Part of a small language model's weights: a variant of SOAP for these matrices, 360M tokens.
Each number is 500 + 40 x the weight over the matrix's rms, rounded and kept within 0 to 999. Layers, rows and columns count from 0. Numbers have three digits each.

# up: layer 17 MLP up, 1536x384, rms 0.0864, rows 63-131, columns 288-383
# down: layer 17 MLP down (transposed), 1536x384, rms 0.0845, rows 63-131, columns 288-383
up63:529463479507532488532494436477487468480494494540550452577549547551511496547532531517494509481544476525516589419503459485452515516434490537565484453562437502472400403508460466502531506401505536471505464540563494447499465538524554508504525547425469577575466614510502492482411492441465506457
down63:522447503530475470467508542498565518545462490494497456469496500509522567584475485368544536488488516498460577439413413521526554515489479556472506578534484598469499525494487487500546427432446473505491490447432537487476516454498490494538551510427505498500494516444519461510469623524515539505
up64:519505412441479514452569441531497472485535545585474512454509588483440522509428473522518466542454552404463515539434480402480555510457483403450495502531528473519535492449563491519567530519612500497559476491536554478461488426467478519511472517486447509473519514541512489528460522472498504431
down64:435498552588458452487473498402515499483490495452529557528450411480550526496495539438436540431547451506496458450543485520430484480537520474494464543554476542520469508468543544513555504501481517536521478463521506534572475439528547546524509513455560533520423490587542490422499508452510575503
up65:439485513492480524541476486467494475513538532589506502590502489486495492463534532502545555479448571456496476486419490561497510546502483442505555507463448455472408539463540451481453568517510408402556500473482518471459565451539539502569488566435484496534539523550479510543502477480495485558
down65:568494513494545463519495483518531493457470520519520500479475521474495530479432601465466539460458465512458512483562494548457506546496506464494495578493521549540475522503441505463517483524465467478507530538492530519504507504539533465494482460464540518514519456476524517496495467531433523477
up66:419503471459484431485496550549504482565468442534480416525459539486531499551446545488475489439530480490498496451475473418536559508526496581526455424491521494479530420522452518503495447440488540511459530500506582461523425484517517539476491524507490472495587497440439488471525529488559535458
down66:522552563583507524527533625514513455519539526465500596509511454514528508477488501491492476464502506517536473455552519524591460452488511550504503468536473467465484519492517465426492483436513584543572465437484528508503525507431516497538518482547504517486541473515466490520477573521488502472
up67:504455456514515439506479518394489527491444454475540511532460411466461523484516473489508549540485585449439521546516550493512503472529533445509426513507439504458390481548560558548438463501557471485525518494456407527483563472523558584514464480547468510415488471459502529466517528545476488510
down67:465487520513500528501450450542509529463418516533527509560485457463525548533544492500527521507529554492510523511446528555471509490555538482456486557514484464447465525498524466478468521501566492432499424501513539505443482507492501488522609451496516425508477504513495447465449487603542525423
up68:520451478480535428434492478544495501514485515583538517549502578516519565472561444454436559513488513525527531486542505447493457516504519507442526530552475537509529441436481542485575494464569595561466557488566557480512495538487447534497455506538435466494433430473459484542461527469552520481
down68:524486509464520547502499499473539490490514495491496475496469510460516428499507537565579514462523494518525541515528515517531496498488554496544452534492554492496522488438487509513563491566543490419450431557615510521494463524478487429481487476504483521474581450474487505465478477565517502548
up69:522413500565434503482516497452502500547506554534575518527553554567545530493521508397473440475549501439462530486534546589551550540528481519489545404553516419559452500536503539474549509467504459488567493557502575501485557444495523451511568534424526442503537449489565505505507486497441516486
down69:511476420503505475506481452509498497444454562510447514541516605492543416496412478489533483483502471544499448492497460551480370506531463410497486460529536522463511451491528449569532506505505514482481491469464512534493418534492519438523537544541491565484502507475517471604500509440517471442
up70:533498499496508544486467552433582526484492463492493474453438503572476547502503521528507486490528517510542516470563546484478581560522496443487518443513523553526481502512533499504468449498513461513455528435496439488461496480468483513464537490530471552491534490502465530508506550467486509483
down70:478507543489503506597494455523508463531503538552519446466540514451458480478591479444450477472510579505459541522513571542476483494592467479477411506476510483505489490510456430516515510503528530495570517492425469512523577548545523477478516492511459510562542493452539420525535447530442440465
up71:502513478494596526459606507489482535549493499565560505434485590550534534500471525518556481498468498490458472448486522473520458502404589459502507525450482529454522463482532536437459505492497515505498398503507542476411487524531440503523553493530538552472459497446475541505520450471540547460
down71:486544506552478533494420573571484441502520461535481533528518441469466529490502423449507532449564502529510463522504499517479471543429467541529502465479481436472544500433459436487441485513542479488468473480474561488552496424473530460492520576506548488472484492520459458515469487468443529524
up72:459497428436529480448438534429505519490532516454503508553437464456513531521554491440552487505514548520523503471518479515526473430510500513422468528493564513529534474580463534490529538490479441530459520480492568477499476477485483502475454437458500436520488485539498475531514511531575452521
down72:562544535505457493467545460541428517449489510480563441546526517529517486470475410515505535596451502463526582505561476549540418508460449519480493575496523554486496515519511476469552557536495536490477411573522469527496497467536543507518472505590512446491486496468454504534547520484516487539
up73:497509552568480521464477502445470449442452489471478484525540514466486485565492441563521455387349503603486508502531465524462483516512474483517346488484563519478458526464503546439520457459531420539504492460588523453606521481488534469554552499461529470572417584498535574487569553538575486475
down73:510500499547482432504507414471510498511488475543507520475555447405513598473522520449475493490570452583502467544544432576446501455505430537584554498531515503536528559443421543484420532492506550509484469497507448573532488532532508545461452520541463506520441420487467519483481445478547512481
up74:459545448485485515517446489478514541476518495451451504506447547470600438526516429422475522549457472535587488485486527540516519545526503504530483520460507525495459548490470501549493481484476508438560481519534539441481486548442519444506488591456487472414546504534509478492510476489526494555
down74:518433513578488543538479480532551490545545494441433548559524481466516470431538466521471593516589468490534514526484504490501462456518509474479533567528562436540456565529523533478544485506462518516525380537479527477550462457481480496537504491576494488453553525480544473490535528502566537542
up75:544527471485565528488507534487517534507480483483512491493509504556444485476492537555543446507506494537515536563506542486494445463465431440454512496499498432463494560517409421502504515447473506485488531554493533594527464553468535565524554451480465480382508460435542514488510518549542521465
down75:585517480529482539444519484493546524530474508429453501549512492387443560431579441540425465476480497477557563495511537511487547490515564459403476479535464519478520507511480465513479471520559483514567560459541527455550511492507489529484511493577510510511559493494424581487460466510461455513
up76:512497493407528410554535538442590513517464532445515489459483392503511498571485557467534570544499529535465413569474495527485529526499571552514538510470418519512479456467457470574462578520550499497628497476506482509458469509433585503533499487498474536497521500488474413452498548568506492481
down76:513454488422516504510638420439505528446416536474463522511522512459483433481512540531558506479473502477521521500475466452549480504484518487560446541457465496475453470495501487514547528489479541549520520498451530545470503475566451503529549525470511520505439514522527602520521516529405563438
up77:465492580465512516477418496509532453531443491474492443430419536444531580589567422542486528448530529445488443458440545455534459504492506490496541453543463496582521522513495575565523508439518481490577483436489516422527464493481499487498500599421471464517471477453539561510500524548507482460
down77:499483533518581363540497498492557528500496501479549541437550550571458510497463474522500465577435540560473562512471526499479530518508524458518534527524521462462476565532503397423459567493547544575601552564453473511472399504506562526466444423516424522508556463463507488496457485528562501435
up78:495452462563508481502468533538468461509501472494514455482484459526574537552463527490498497449529503479461510504461543461455502468566489540433462562485505519471452547450480458634442446502519481444505453490544419506466465510531473490545535545467477482512532530493482499486542548489443480544
down78:477452469543539519513452528450558560473467457471508511429528445469436541560493506483527501487505498545525442478534491590471483509494548507483508506525563538539483513567533482478449499513493487449481503501518507464499537491478515462437443498509437509452524538547569506446445523512494476468
up79:512450526494529484518454471517483429469555514468458415519486474565545471528482529480502571546542503532485509500487496479509427528462550504460520522472464505551593467550550556502498532495466595441499468528512492543449509496521432567446490445478510492459523557538456461519507499492525439521
down79:488489435499523457474503471509490551474508543509465479484447538502551502532456507534490472555517461531564474546485564471564547518515491597432539537528541450502538517431552507456466515527489524480507499470436499515502439457499408507494464485486445467541496521495481522470498461503598521412
up80:530547452525509479488584519515494507460547501479508522547452481522438546560478464518541467503523482424504513473454518454461492500481494494462567520488504423545500492486557480544489497560484530492476454543502535504496517518487500488492494465608495471487522489562553524508467498487449512458
down80:507489475512485493480473466414475489525471510607478498465504468475471482451513557500464526453510512490486574558498466453509496520505461469471504451458561523475492507480507461442472552517479538516514548479552507522545529468528531469518541470568525478500519546550455506531489544501505505474
up81:502491458451503511475457476506398527488524501479533450547458522583524495514587525552522520568563509491520481458489439511494552574546462503523476537506508478537500446505482407520489517459508532466483466386600513494511490540515491536435459517519524484484427566559518472450567469533514494458
down81:558529578469458447536486418553499468570476490489561481491552508512475492493497510486479551496512507546453496505500548502493450509478506504505522470536468490552497554522566530446504544433558570403478418447480476377497514536500439496559469510516471546446596558498482506519462459537509441512
up82:513493486554551541470491454543561439517470445530490451493442466491512473521535513520543511424494497509504577555509481486550529446442501528499477607464425524490475478464514529408464472481565467490540528512506516504465523533553482491512533501448499509549519475518572443467500565498472481492
down82:475492433519474528507531492496520407474473497481505520446514475477489454548448519452460451472533543500485535479515527522532443466488463530499485490551524500525435414574497561552522524500515577517563475578593559618457489473482511484424508528518526458463543533471522506439541471554465478512
up83:560431451552531504522445512522473481595486538539449560575506540564551478459530431522490497542433573415464462509507480530455440461520469464457447383473530535502513461494489538499498429554478535507493395483510461556527528463456515580490536512487427468496531510528471548546521533433541473479
down83:553450463495399516543511452512528484500442472465578467506464529540538508483492532427510501491493538525417615451510537452488503492486487475487443463559501464526552567510531516515559495560473491487438513458559495569433515544547486483507447476475537514567447516513531516576492533522570451512
up84:543564444454509526394526491516459494488502495407519532518500483421561541491472524535522512544608520539508440520508580519471502424555557462505475541536441486509544519505530471479492457430543506500495523408461517491569513467502485561515471498462508513472576552488517527538478456465498530485
down84:532484418462495535489482531546486553452447517477575441448456557483511432463495439518535485508511401489484445511470575454493532565390556493431560497510449551425542478520429546494509467523510511486473527545444535492471445515520486574523515480557505524472444502490501483437501459530521563565
up85:519501537456500461483450507479601582467436500585532426495482537423495503468508512495516455540543435465507450423506497492560542446536456448491524504552467524474488524426594509510453500516544447490502493460474511485470454536542500540524503426478461465484536563518461432515466500471411538458
down85:463465462445480420444516481515398478569555528458557568485559470503495476530531488516448530479513502501502481528530531483518445501448443497489463449479536464503450485480516448483553499483437555414446491547568468562543478544515534471387527473540459561562533453366530490471493487528511508516
up86:560573502470414526480445492439508553523520424633568580476467566477512498492389523546559545482536523511533477466481482494470468423504469546554425431501528430492522461546472432425493511469481544541512532515536473522535532456517530586437461501450497502586586510533545542552489464434488497524
down86:449485524480503521502504575465484457566501559522500441490534548486446540510441578505524547514548543500481442529456527463525483533514494552495459487515508513478473503613453559520467493503468526467440510519508535445547394539513525452481467523497495545501344521482503514447505444540511466516
up87:484507486515511516455500499442564568473433519499524512499497528456489511486475550487511445513524535496560498552414544556532493481454483534432515434514538582450529437436515464445548504449461514451584522509444577487502542446460465502544458516445512479434605506480451483496489506512497483547
down87:479500497446470474435511493562453501527442492539460508539543555513490535482444468491517451562428527450448537441514511494557539525452481547570478515477420480583436477488543501468487563503451488422522472528461559445531471536483435491464514543490509492514497493525506447523557484472475488448
up88:535404476455480495538449373492523558574499434586506446477526525508556526533509520484555468526487441486528443504484490451478490522557449487462466507489495533449531567452523468571516485466513477498459471490483475571494467503455466503521514539495521410484498450485474540503466493475424511482
down88:492487518547570506457437555525513448465493566589542526456514482531473528570540514441443431480559497478491477544547452468506475558520555490593566507487494539433466564506510548553491471517486533494506472473505478464487482526492560525505468503525511529506481434460639520446472464484492498542
up89:464486423509499528431504509506488520514445521482488565488391491518464415491484453485527505456455499526407488546485513467484472493547524472499481496577501485535464489564463504467445452478536496550467484513512473460507527565483565482486405489468466530505510532556477492546532536503597492544
down89:430431521598584505483543545417653598605486393450492499441483428486528435506430469551564519483532530464493510586468443501454491482550522460470550468466490540454524571528498581582484534511516583486521473499482546458580458521558553453479528555535570536498548482494427526440498452460533541480
up90:524572497483558490435504458490496602480454522483560527533459458492531499470515497439455453489478577497559459499511480550530512491545505512530490561505593472399470481451505521472519486473544502468512521538494492507458534479515527539521559488466442521482520539479502467499511549477527508498
down90:518529458467509529505499635536509442467430468549506550435530459493523432557524519438455530562515483542501490428507487528475529410449511566511521448487508462478539515459530551456470451506481526513504490549406511527475483546527533498482618455517498429544547519469507561540505556514505570474
up91:513515500492503515580554485481533585434524513486514498523492496453472534523530529472484515419488586566471575524436485470481536445427523502417522456505518533497535434472475525540536493528511435487531513534536522551563582471509555461441493489455527473520483489517468507516461488534459534464
down91:442446567462458503501473452529509528532571515455435506541532571446471498659509470484525499502504438588527515529532464534519534534474474566485536476528466491538482519521533464486516535472513465476528429485465529568509525443464477492477550492443506548481529483508524487460501460536563510528
up92:559457468447486491578444529451555483562487467522435430493530506444501428557534505516550476563513500512487559510547477493453524470506492478526471422459491522524544497523460581514497502452521453447452552558480504465479408554499469470445451580464492510394494450475528492473553440529474508518
down92:534546518517431429489449466494486502507519510395504482511494468461577453565484438527455526540468515571516496501531543584509470514505554529476445528506526485552474468447437498527509549590603413479479502564506510524565445494548505383478444448523572510565538405467530452531475495557459491561
up93:494536513463483427550466547490470486477536563517507513495560495354423400444515533555515524544492467453512536499497454477562455529492488463496502463489610492483398431495438533482430479429532494457470435493569495532468537500426513481504541472520448525563522470546556514438534449459532450501
down93:474454468472456497479462477527492460450561447546464464542477506529491538488466443471464486597447524499483510481486517504529545526387471478514471491552453538595440466542614515548500531481542477436481487478466477389442480508496485470488578544487551485538441516449459538511482495526461538509
up94:520534483550479529504448571486563527490501529488499485530453431466506506505524558418549430502502456512505480429477460560486471526521479570486490479530502506479506518451464511474500526466430508496516455483452544535495528539491511554469529429534530495504469489545552534476476513500535531424
down94:496490434408460404435505494494504481532502455532524458460512566491547474569475545452474538496533517462498443440535428444525486514509429509504509491562475542474441475524464424559549525545574450478497541489540517484454457487433453438513519471554497497502434470382535515555514474553467530457
up95:477591451482517535520568487546456516530442464489484432470506472521519566506523459552524546480519501479504543496479541454477545556546484555499481445586452522476435426510532530425516491444443517540517486545497443462509520525503487482504467485518505459557514563416504475528513501571531464491
down95:533502528458497537510508425501463556537501471537491472530502498499595515519466484535505531433494486559566502510513482551485454458459475506528541511527487479479561480489513530566548501559499489544548490513542467544546504574486509482532496459462506483529490504450509410526460510570552574572
up96:470476563551472528481453472453512547546512484512505516420513485506535465495508469506514511538488454503531540499438503474530525496493513497484490524476528428471533480492429509584520541483519549506478527516529514431499461531506488475482430432473493519490538482418468473446485530468483504526
down96:539530455548559559456524467490471544448568480472466405532494507491497497477500515518494561565454474464491443460555484477528528516434538502477450521501543534526488515542490532471500500500483533486476535498535474506542471491495542473481487474518519521487494499536499465575489502561518485525
up97:487482458505518485482470480541446490470486466575517520497445531519454503503437473517521521515454488482478505483437553415477495474484468498593445528562503505500466454510509497533477520473486464521575532507455497468504559515536461572495488576524550555513564463499540476439491464476472480418
down97:610501451459539507477503478567515467517483524466509536457533551539498462590527550535539517477567419582517466495524558576433510447525484435538506472540520560525528571510529460462507542481501480455440459503507491505448502444467432619554505487484566481488503505477530471545435499583488525536
up98:541576426476488433439513519441509547517565572480562537463487497509439468433486531545481524558515485561517520504432498501448512547595476536470587491446569505448541499518496484448471511484491459449525500506537468493476430474448498531489439541447471508519453447567506498532570489406464496476
down98:494481544538479534520544556487516512410577475485566486526571517525546543549450513431525481522551502483482483547530558438495582500496543510522551507437513555497449491483541465453502488531494546497483499512523510490473552494506544535406566414456519490501521477523522509454509471520493492493
up99:512445510524520557496501494526462534475545521481483461539426561490551448484452526503467452528489483510519464511480480477426472585498551456528480501548425506520532460468462538554490555453468540503472547486491485466526533458488455521547523513499393505552497479459367466514453497509521529495
down99:543547492438503551526539484460574472514510446562581476476496434435490512455516538488472591530546480484474504522510479535458533505480468493475561482464516512495466454623557556540474508470464495541492556470498494511538494483486471517537539518469498483539453473478530567498515455567481569483
up100:498444444548491549463497496469578474423507476537529468481515543542457527514481488468538497563471467545525528526512464490517452432484452516519517443513535518539542553505513493533479558536501462472494485517490520436445509446532530513466489578466484513442482477496502566535459494573501526479
down100:541505491523431542509535510488510483489499472493561508477537530504490552424486509487502469506510486538487486531470480558515492507472499560544507474476507505424493507479477526537501505479451391498447541460409459518488539553455486537544550488535520559518574535453528488501460552523574517555
up101:501468540508501502496494474509434466483537561503543500463559450495516552459514523445563496516540478467487519529440493518534523539486477429551464522547465465483491440514561539527500472524440452475523513574464537477528462458480546502495532517526498492541508477574569479460501563520488497531
down101:436475505397477482473386486480513570507452508545443506502508438496533481510508457490486472579504440513531477500515430524488495479530510482506502513444505524552500456502535583390538509477504558503510519441553453461518463484485448565483556507495544518483489500548513499475543503527469511492
up102:507467529445517421530536465486473495456508530511533531509509536471522489502521496541546567427476389524523490517515417456459513551522538564495475479491512520472501571518435529442597490461441495563485463513474519469461539569540476499413552539494518515430562461484503508435461576510476454502
down102:510464497455499470495460484504492526546493443422559454463423451447407531537522538562457517461518452597478492518536494496515571489512471514533618435463501457544413502516472457491511516503486518480563430528482495522456531465469577493437533439451505524457476487504566535473534438540503524513
up103:503446463530473433571567536453575523498588484483592534453482477487506538492548493440536471439504481460538389480462528503528419503550484478445503569600511560514451475478517422500519485545403520456492580462539572512472508468503452511538511502534499567430489536499490520524515504543508473549
down103:515573471511510519571599543546472501470421513526528476514536532496468546496493525431563476482490497450494464443484552508566436482567543537502583441499475551481481528469507494560487484484525463507500501459554430434454514507526515498532541501482551491495469494511443517563461538526470467528
up104:558495464557484535577507527554444413527455523511508568427546529451456529547557525555530507451549454487498478417504596509516429483503459518498550540478504534450477419458569520463498471461463504495458452491551514567444575536469580489486462478449493521469527516474498458548477510514482536540
down104:525495476513519470374529579487458518515508531461548425517561557501487487534488468480542501444531449502538501577544435540534523516548414518476537565456496526451530497499558483471530579465535490450528536515490513496506517546583546477514471541470516465467470490448472462446512514536537488482
up105:509531561524484503524497488462506443481535542412452467515428496479463562513526628506492499513470602472588572410481541423483540569503491436431452466523499505518466464488459558458474562530554489569488514461506559433522458446467499367483524542377488539484466483547527493595536524541511474490
down105:444569560460494501383468510372530493548465516520447500450338538542467544550429461512507439503493511444489515419460461455474479505484567463457496473476515471597453555504454505503488498570513509566623512463495477429547456572464544461475521431509545540569480474493466502490504528517507457513
up106:482453483496428473513543496525492516484529558501433547498531523426474464534499524455496509478552514554596502418435499467495480535520507451508483460467517518516527499509576512545529521444555446501551544429472514574492477473469434460452494498534522479465443451487608493451459503471497538480
down106:511570569471502462490592553508530537471487534536483471444485535522467483483524520550531453460483461456514599445512470508535459505415547495572548469501503537419452519501491512412487482541496547497497476445479441480536484572561524469561506538448525570558523534501466506450509523515467528412
up107:414571426447521513492490473540435515543536474562480446515487534584528455553529495451562510514482496545437519562497580405552494462504523508493538498438570453516439463523522511476480526503490547520537545483503535467490542529507471522551461557519439517481448549467497516492545529464515547547
down107:502496485511484544542480512491486527512511469549565612510545544510520528479476428559435510528464541448526464486526494537550479515495499518467483524492518539534413527477514524475550539510445531567521484504524509473447451545550507463490538468486571452529502510513493531457478509520511521490
up108:458462447461536467466480481485567394477460479512553451440488540485513463524515443538540541522478524468554536496520511389422499461541462507448527494540474493478566474471539399499474506479557493510525467533547503456465496523454477464568511415488500509488547475518530409491546445497421542424
down108:552444512478513521530515478521497421535481474530520425517494534509565469508592434542495517479432456465480551542473422419516450494447495490491529501592513517589523506529617468496508445520511484449494466498462555484523583546455541486529503525474514470498522506543490440454477514494603493553
up109:437482504497457533448481546532496509535431447545484541558558469478459435515515511412588515464520493519523472535499399511491502526485478500486477513503488538504513509465484439508476487502496549434479483501515490521506482510445545492560494508510534464482578498548476490461453503427531481463
down109:442506490479551654460462439485514424501476478549534474517473571524567485551479520439486488546543545455523525467462544525516549479511517513471518446553481548500516474522446438530475478585514473466511530535493544510454489517458531462482471554509530539459544513487461575472539411441490486493
up110:511598504511551520463465453432475491496558531441513460546479538486445509579494527524545434519485525502493452551526553547501477534493522565498493509537528485484414489508446413576454484490478482536448476455543455485472474446510444539525468531402494448523536527575559478465461504459439604549
down110:499536506401469551505517494488515548494529484516497557548523521503483427483565492493508528453485500553450597441495537457462533548470462482456507495573488478442495505441422517641462493446464489555451478443470514491482467488523486497381436573558602500472553530492553546426513483515488560557
up111:518522495428507442502595513507529455483541475460499510531552557497553409494470482466563487544445487532536528525526453540490461467475535531520502493476578560519434460465434482517518444466517504467505532471437486478470572546504497595512545546537557457512493551511503491520470438494561459526
down111:542440467493535506526485447481493487512512460562471530514546446487477476508415487424524504503554518509479552587482444576473493459625410463483460471568479481496526489538489482444455477601487528519537473482463505507523543501490498497441490556537457523508565500529516533482499531509522425503
up112:485485499460490582538468453488481485519524531566459584515527449501549469515530514546493549530597430527461517563468512492540371488470524574473507523515523490556558519507596450498528390436475504492522532537419607516528488516488462436470456549500544508543434521528474558542529413434497479522
down112:561515555505506509520538457537552568462439476509427493546487448511520466525507463513423533533448504498541517451483595517490548492487462470520542475424560557461503533533496511564504574483552437505541502466465538521489402485447459501442481558529454499517447632531519356494528536513529519464
up113:564538439435493420468506470542469506510492504515405479533461436444523527488562467498459503568574562426485508403464467474493469375499520458624501494514437506455546466513461556527544494473516467459478481545529434495459533547517525468468495472505515466538529467528461507544459527536556474481
down113:517506505516508466500483487470557498497532459468468487441492442538533472594503436508484529530426512481473472471556584555438519562536503493483601508499545449517475527457453483483491549470556492496520500518474513484503470553547509476537421487472475455452499508489525454498490556491532544515
up114:500513480558497504518553467428469525523530613485491502536503442515478574481511490553487517505471474550523437558372444492462521557490560479540505499573487533489510497449466484520545493489492484451480494505575441556562510416555480484482510533507544445500418415469447507535470545447493471480
down114:470526477532498560476531478497532437423506505438505479509519433535527496490438541486508544558517508515487556469528530554531510454542520540534551509463533533520429477456452517592543483485527563509483489513536549546490491561491521399475513489467486489425520521494539488507475465576471456475
up115:551446482493528461515421566459520524567447422487498455500484456568489541437533517447503509456531537558501483434554528468443518492489524508506569503461502441529552452491474457549568520487458490521471477533515536568523522430520509517483497545466461491472524510459572464540499519524470521567
down115:495439513543489555495532409511463532519575516453446471484489479465577510575490431486530552517499517464504431511451448499482512491550478442493569568413488533442522626536488486488564549550545565521509497532532459480466523482485468452490505443463476571484523615495501491462564392456459550499
up116:478542497507463524480541416499499479446513515573588500554481532539505446410503454458498516447477516560500563536565499540478514560583524451489465538483430510471465460510455578469460432570524533464475529469509516517478461445484545464542436530539537480554494499617549471503504495458526490519
down116:490488529544493509519553499493558509507494502524494450440553430456473480542443476558488538535485540507451530456530507515490451432462495542520539475521522513475543512531410542499517511596462509554444371589482460509572544448474487469543487474495529479495528463494493390528427508469409517451
up117:493459431512479520505498560543510506529508476577567508534429532551428510473573599505552493470454484506584432401510499543472518451523523480514460476530469462420508481461488494445506460470526564487491550525542457615556495465520520412601500576515486528507500459470555479497529469505514480560
down117:516551509495485517509488488507505475532557510537518555485486519522561416461453466510498484482494575501478531494581475489533519511561455462477518485466535480504478526445532491464468536506577495538488493521419474528524501515505538479493540503505534546540431529485487544435431481523498526471
up118:480512496528533575462520527460459587491551456469535483512559588493470488501424473542482540522482493521510451498489532496506556549517529520533516485511544500498544462474570519551517552534531464564487508487484509510530431491553502488513508490481524499471494497507501473506492508503473494389
down118:538504491509535539463475527528575490485455513444535535511487496566498456506503511491454506473520571493468458466446521572475518453516550498497459569511544490506502488505442550497502470536543540472548516526489525466513535484516470481546433531513463492562492480532528578482518491572538493579
up119:477449502531468501499504465482480501495499470485554459530526461436446466444465498428486522509541522556495532467530505437500515553507512498515414526474493492484556458425516574476370476472489556508526470515513465457456501511402572539515535443506435494487452467542473474513563554484476505468
down119:512582536514500466521511499438519478490492459614466503472530500540529518427509520559491572512504444518531494539516483499514431441523423535473496527559479462469512508524431504509569492529496566407500550482437457522476416555519472532475480483518472493531532548402521488445657448501574474512
up120:479487553413473517537515519543469504561503530494459534480473503499528479474503529576505544506560519495513549410460538493486561518547514509447450526588491514560556461539491512547501531505445507498543475488544496519519528484595473531504516507539471506515541429435470514492525500549567529487
down120:476464590540520518517558525481475534408513573462478484502489541504481490496460460486528536542413531460448522447529551543462572481537488544478475541479546502505524453495506571442412494565554483561555514475542477497513516440515471511460549539479510524524522523525538472522484479488476525513
up121:542499460459523487514526521512501518492500537526493555543476520489445566515554527462483501575486551537479502447472499538483500610510534519559480516479539490488485476536503520536540535467511491542493536500515473521483516509518505522423491413509528505446487520505547492510499403520493512477
down121:442454571558532523510475525556484586609541488549455521522481531492486521520520482524469507591486516511473511498474516551488486473415497543520558488429492588563448509466528516519507418517452576515490497517517476474539493494430518514475554476492544482546517439431494462528532482534529517511
up122:573534496536477488504498492576420531496437594508542516535485553459501406518436421542585521483521497510528513508542470434499625481489522555455499562462585531463524502471457597539455513491459519467500572486518505470501530451501481547607520542506526525536529483589468456570585542508486466477
down122:517427516473517425492539473558544569526523608447509490450423483488497506461487407486514515446464444468525500571498475447512557541480403533509525501506492393579495468552504514469554450476598465469522531480551546435421501569521417572495469493522429559550489458484482481421508501506485549499
up123:483530519436636551500484580474519520510527586439521502529534508503428507499588495525503501512528465462502437506442514468473502482530501560546469436421526521446503479520521506549473483510460576513491529541545479564493520528556539523514454475462517496465471529567494498490452499473445569451
down123:511477493440465519553533555486467485502568494523471499513462549577461515527459562464475474448439502433487532477526478490467532474424529536520429578502527495427453483547551427535471528493557475480463410504537451471506450459496495548553432464477524553460440523457486482443500495473521532531
up124:528402444438469482493506556516510550532461479484465429475531497547418465563518547513526521510539590545502508468559514478524484448538489485494509522448465567460509424560462536458458581522544449444405460455486486490464549522493488435476525434529505491481468456551566480409533481511512489543
down124:507467494515502514503459466495517512560487525486406562558475483561470429575473484494398492478550537479492522474514478501535541459471496498469530525479503471529512506480443514473544499500509531471461482487498511440486534531439431425515480447508497535464474490483473458537470464462477448472
up125:523465552535508521523611515467460521478524471477544524444531524526460562484506480466534530560491550512488498579483376486475442507508575478567432479473400515485502568443538538461510541498496541524554490491553439495490495543449507503477494551413515497531465552528499479552448436509452486507
down125:558543532497440521470522478541556440532490467509458515618529433556465517579517505476546541491566498462479592506491491481514479494509534501523468523481517498482600469513468512489506533510509510508497504538500599492503447490594451490482485443545517441527497523581498501562581454514462533433
up126:517459495504498424540515520469512536535519501550440512504541501545442532553499545560412482510495529458515513444529428462502471504568514510513485516539568432508444497408488410513521518498452501524509479496423505438492496478460529554499549491603475460475506502459545543391422529463503555477
down126:480557467470549517531484520429499455438489473491512455456467563575393535436539440504496515490538418452494481438515544463549462422492508449469449470551456377479518500511469439512501435554572493459506417518417481461477466466511487530460546451557555613556473474505535437505552518456514427530
up127:477543581526424463524418450446564551510517477532483551551497509497443501499521549467534473559497429533479575551460463458468476560474515492555495529453496447489518481462576496586503453528461498568492467453469514571529581486517505449491570492497463550575543404516512488553508533576534478521
down127:504504518483511485458578521503533493465584475554473444493508475516465497595507592470489553459510536460462526477470522509427503489478447519510517431474540493448554512533516498489486509541425619515441507487480530461478530461434465526499552493499579480423499511447523506520506469502566527463
up128:494477422547483454514519496499575440481513363468552483503467471519471468518502484439507440548450480541522505557502510472497437416495508506481511498487505512488452533548587521512438452471510531537449530491515464525490515476502473606486541438490522579459481460561498511462500394513482450445
down128:466529511440494513484490579505530496462468481476496504473561515499499505493479521503559518474490518464541484443573552487546502524486483481523490537489519495494519462550451490512462520569465467570530476477481442456523424541503497480497530504542549408488394510498549532449469489471465542482
up129:538538535487416532545437574558547453521488532512513543561541443448567459495549508455542545510534520465483490533483526506476519423479468554466422467477488546485517540504491503563500480452484516488541598480558530471550564557511487505518522541475486519475524494486490534474562446445456575525
down129:511529529471560496422540485535495513514535476466520495539458557563463502505467497468555458494476581479525492469535521469415468556514481504492413481459544512471529517584503494504514484559566408498549488495523468483474507558498542499483515519555535492524486558510575538467521524573540481535
up130:542448492453513524551488540473536517496524509477389450510478466468432520545545511498559530537546494542468487564468405474508472465545550520537551487475511490493503537432467537449523539517442474481480510471496486530508451541488443506481465466495539488497517565475504490508469501445482463565
down130:500493510491515490496530507453555483577542462498428536528483479477481402518444504627479464472395465496531488470537517522483457504563521506484526455488490529518483511515528445505459478528533529497492569519473545456487493598474495456507539421501503493523395525535479538497507500554529496462
up131:471506550490572509493459515437408453527503478539478468550551487535541492400537524546561519518525522488507509507480484514466598509501483558536462490504446516538481490530511522600464534555518495499543538443542595441460504487466504514517543541538483531442544527484500478521486561508503472582
down131:442514505420524457525437437469466456516520467498513437483564550503600534439520507529554453499419505536498497467510566498488503518436523508459478598540505485486501539452458556504535457523547564487432557476492525535482385505516480442455497504390503504488460450428577547433530495564539420489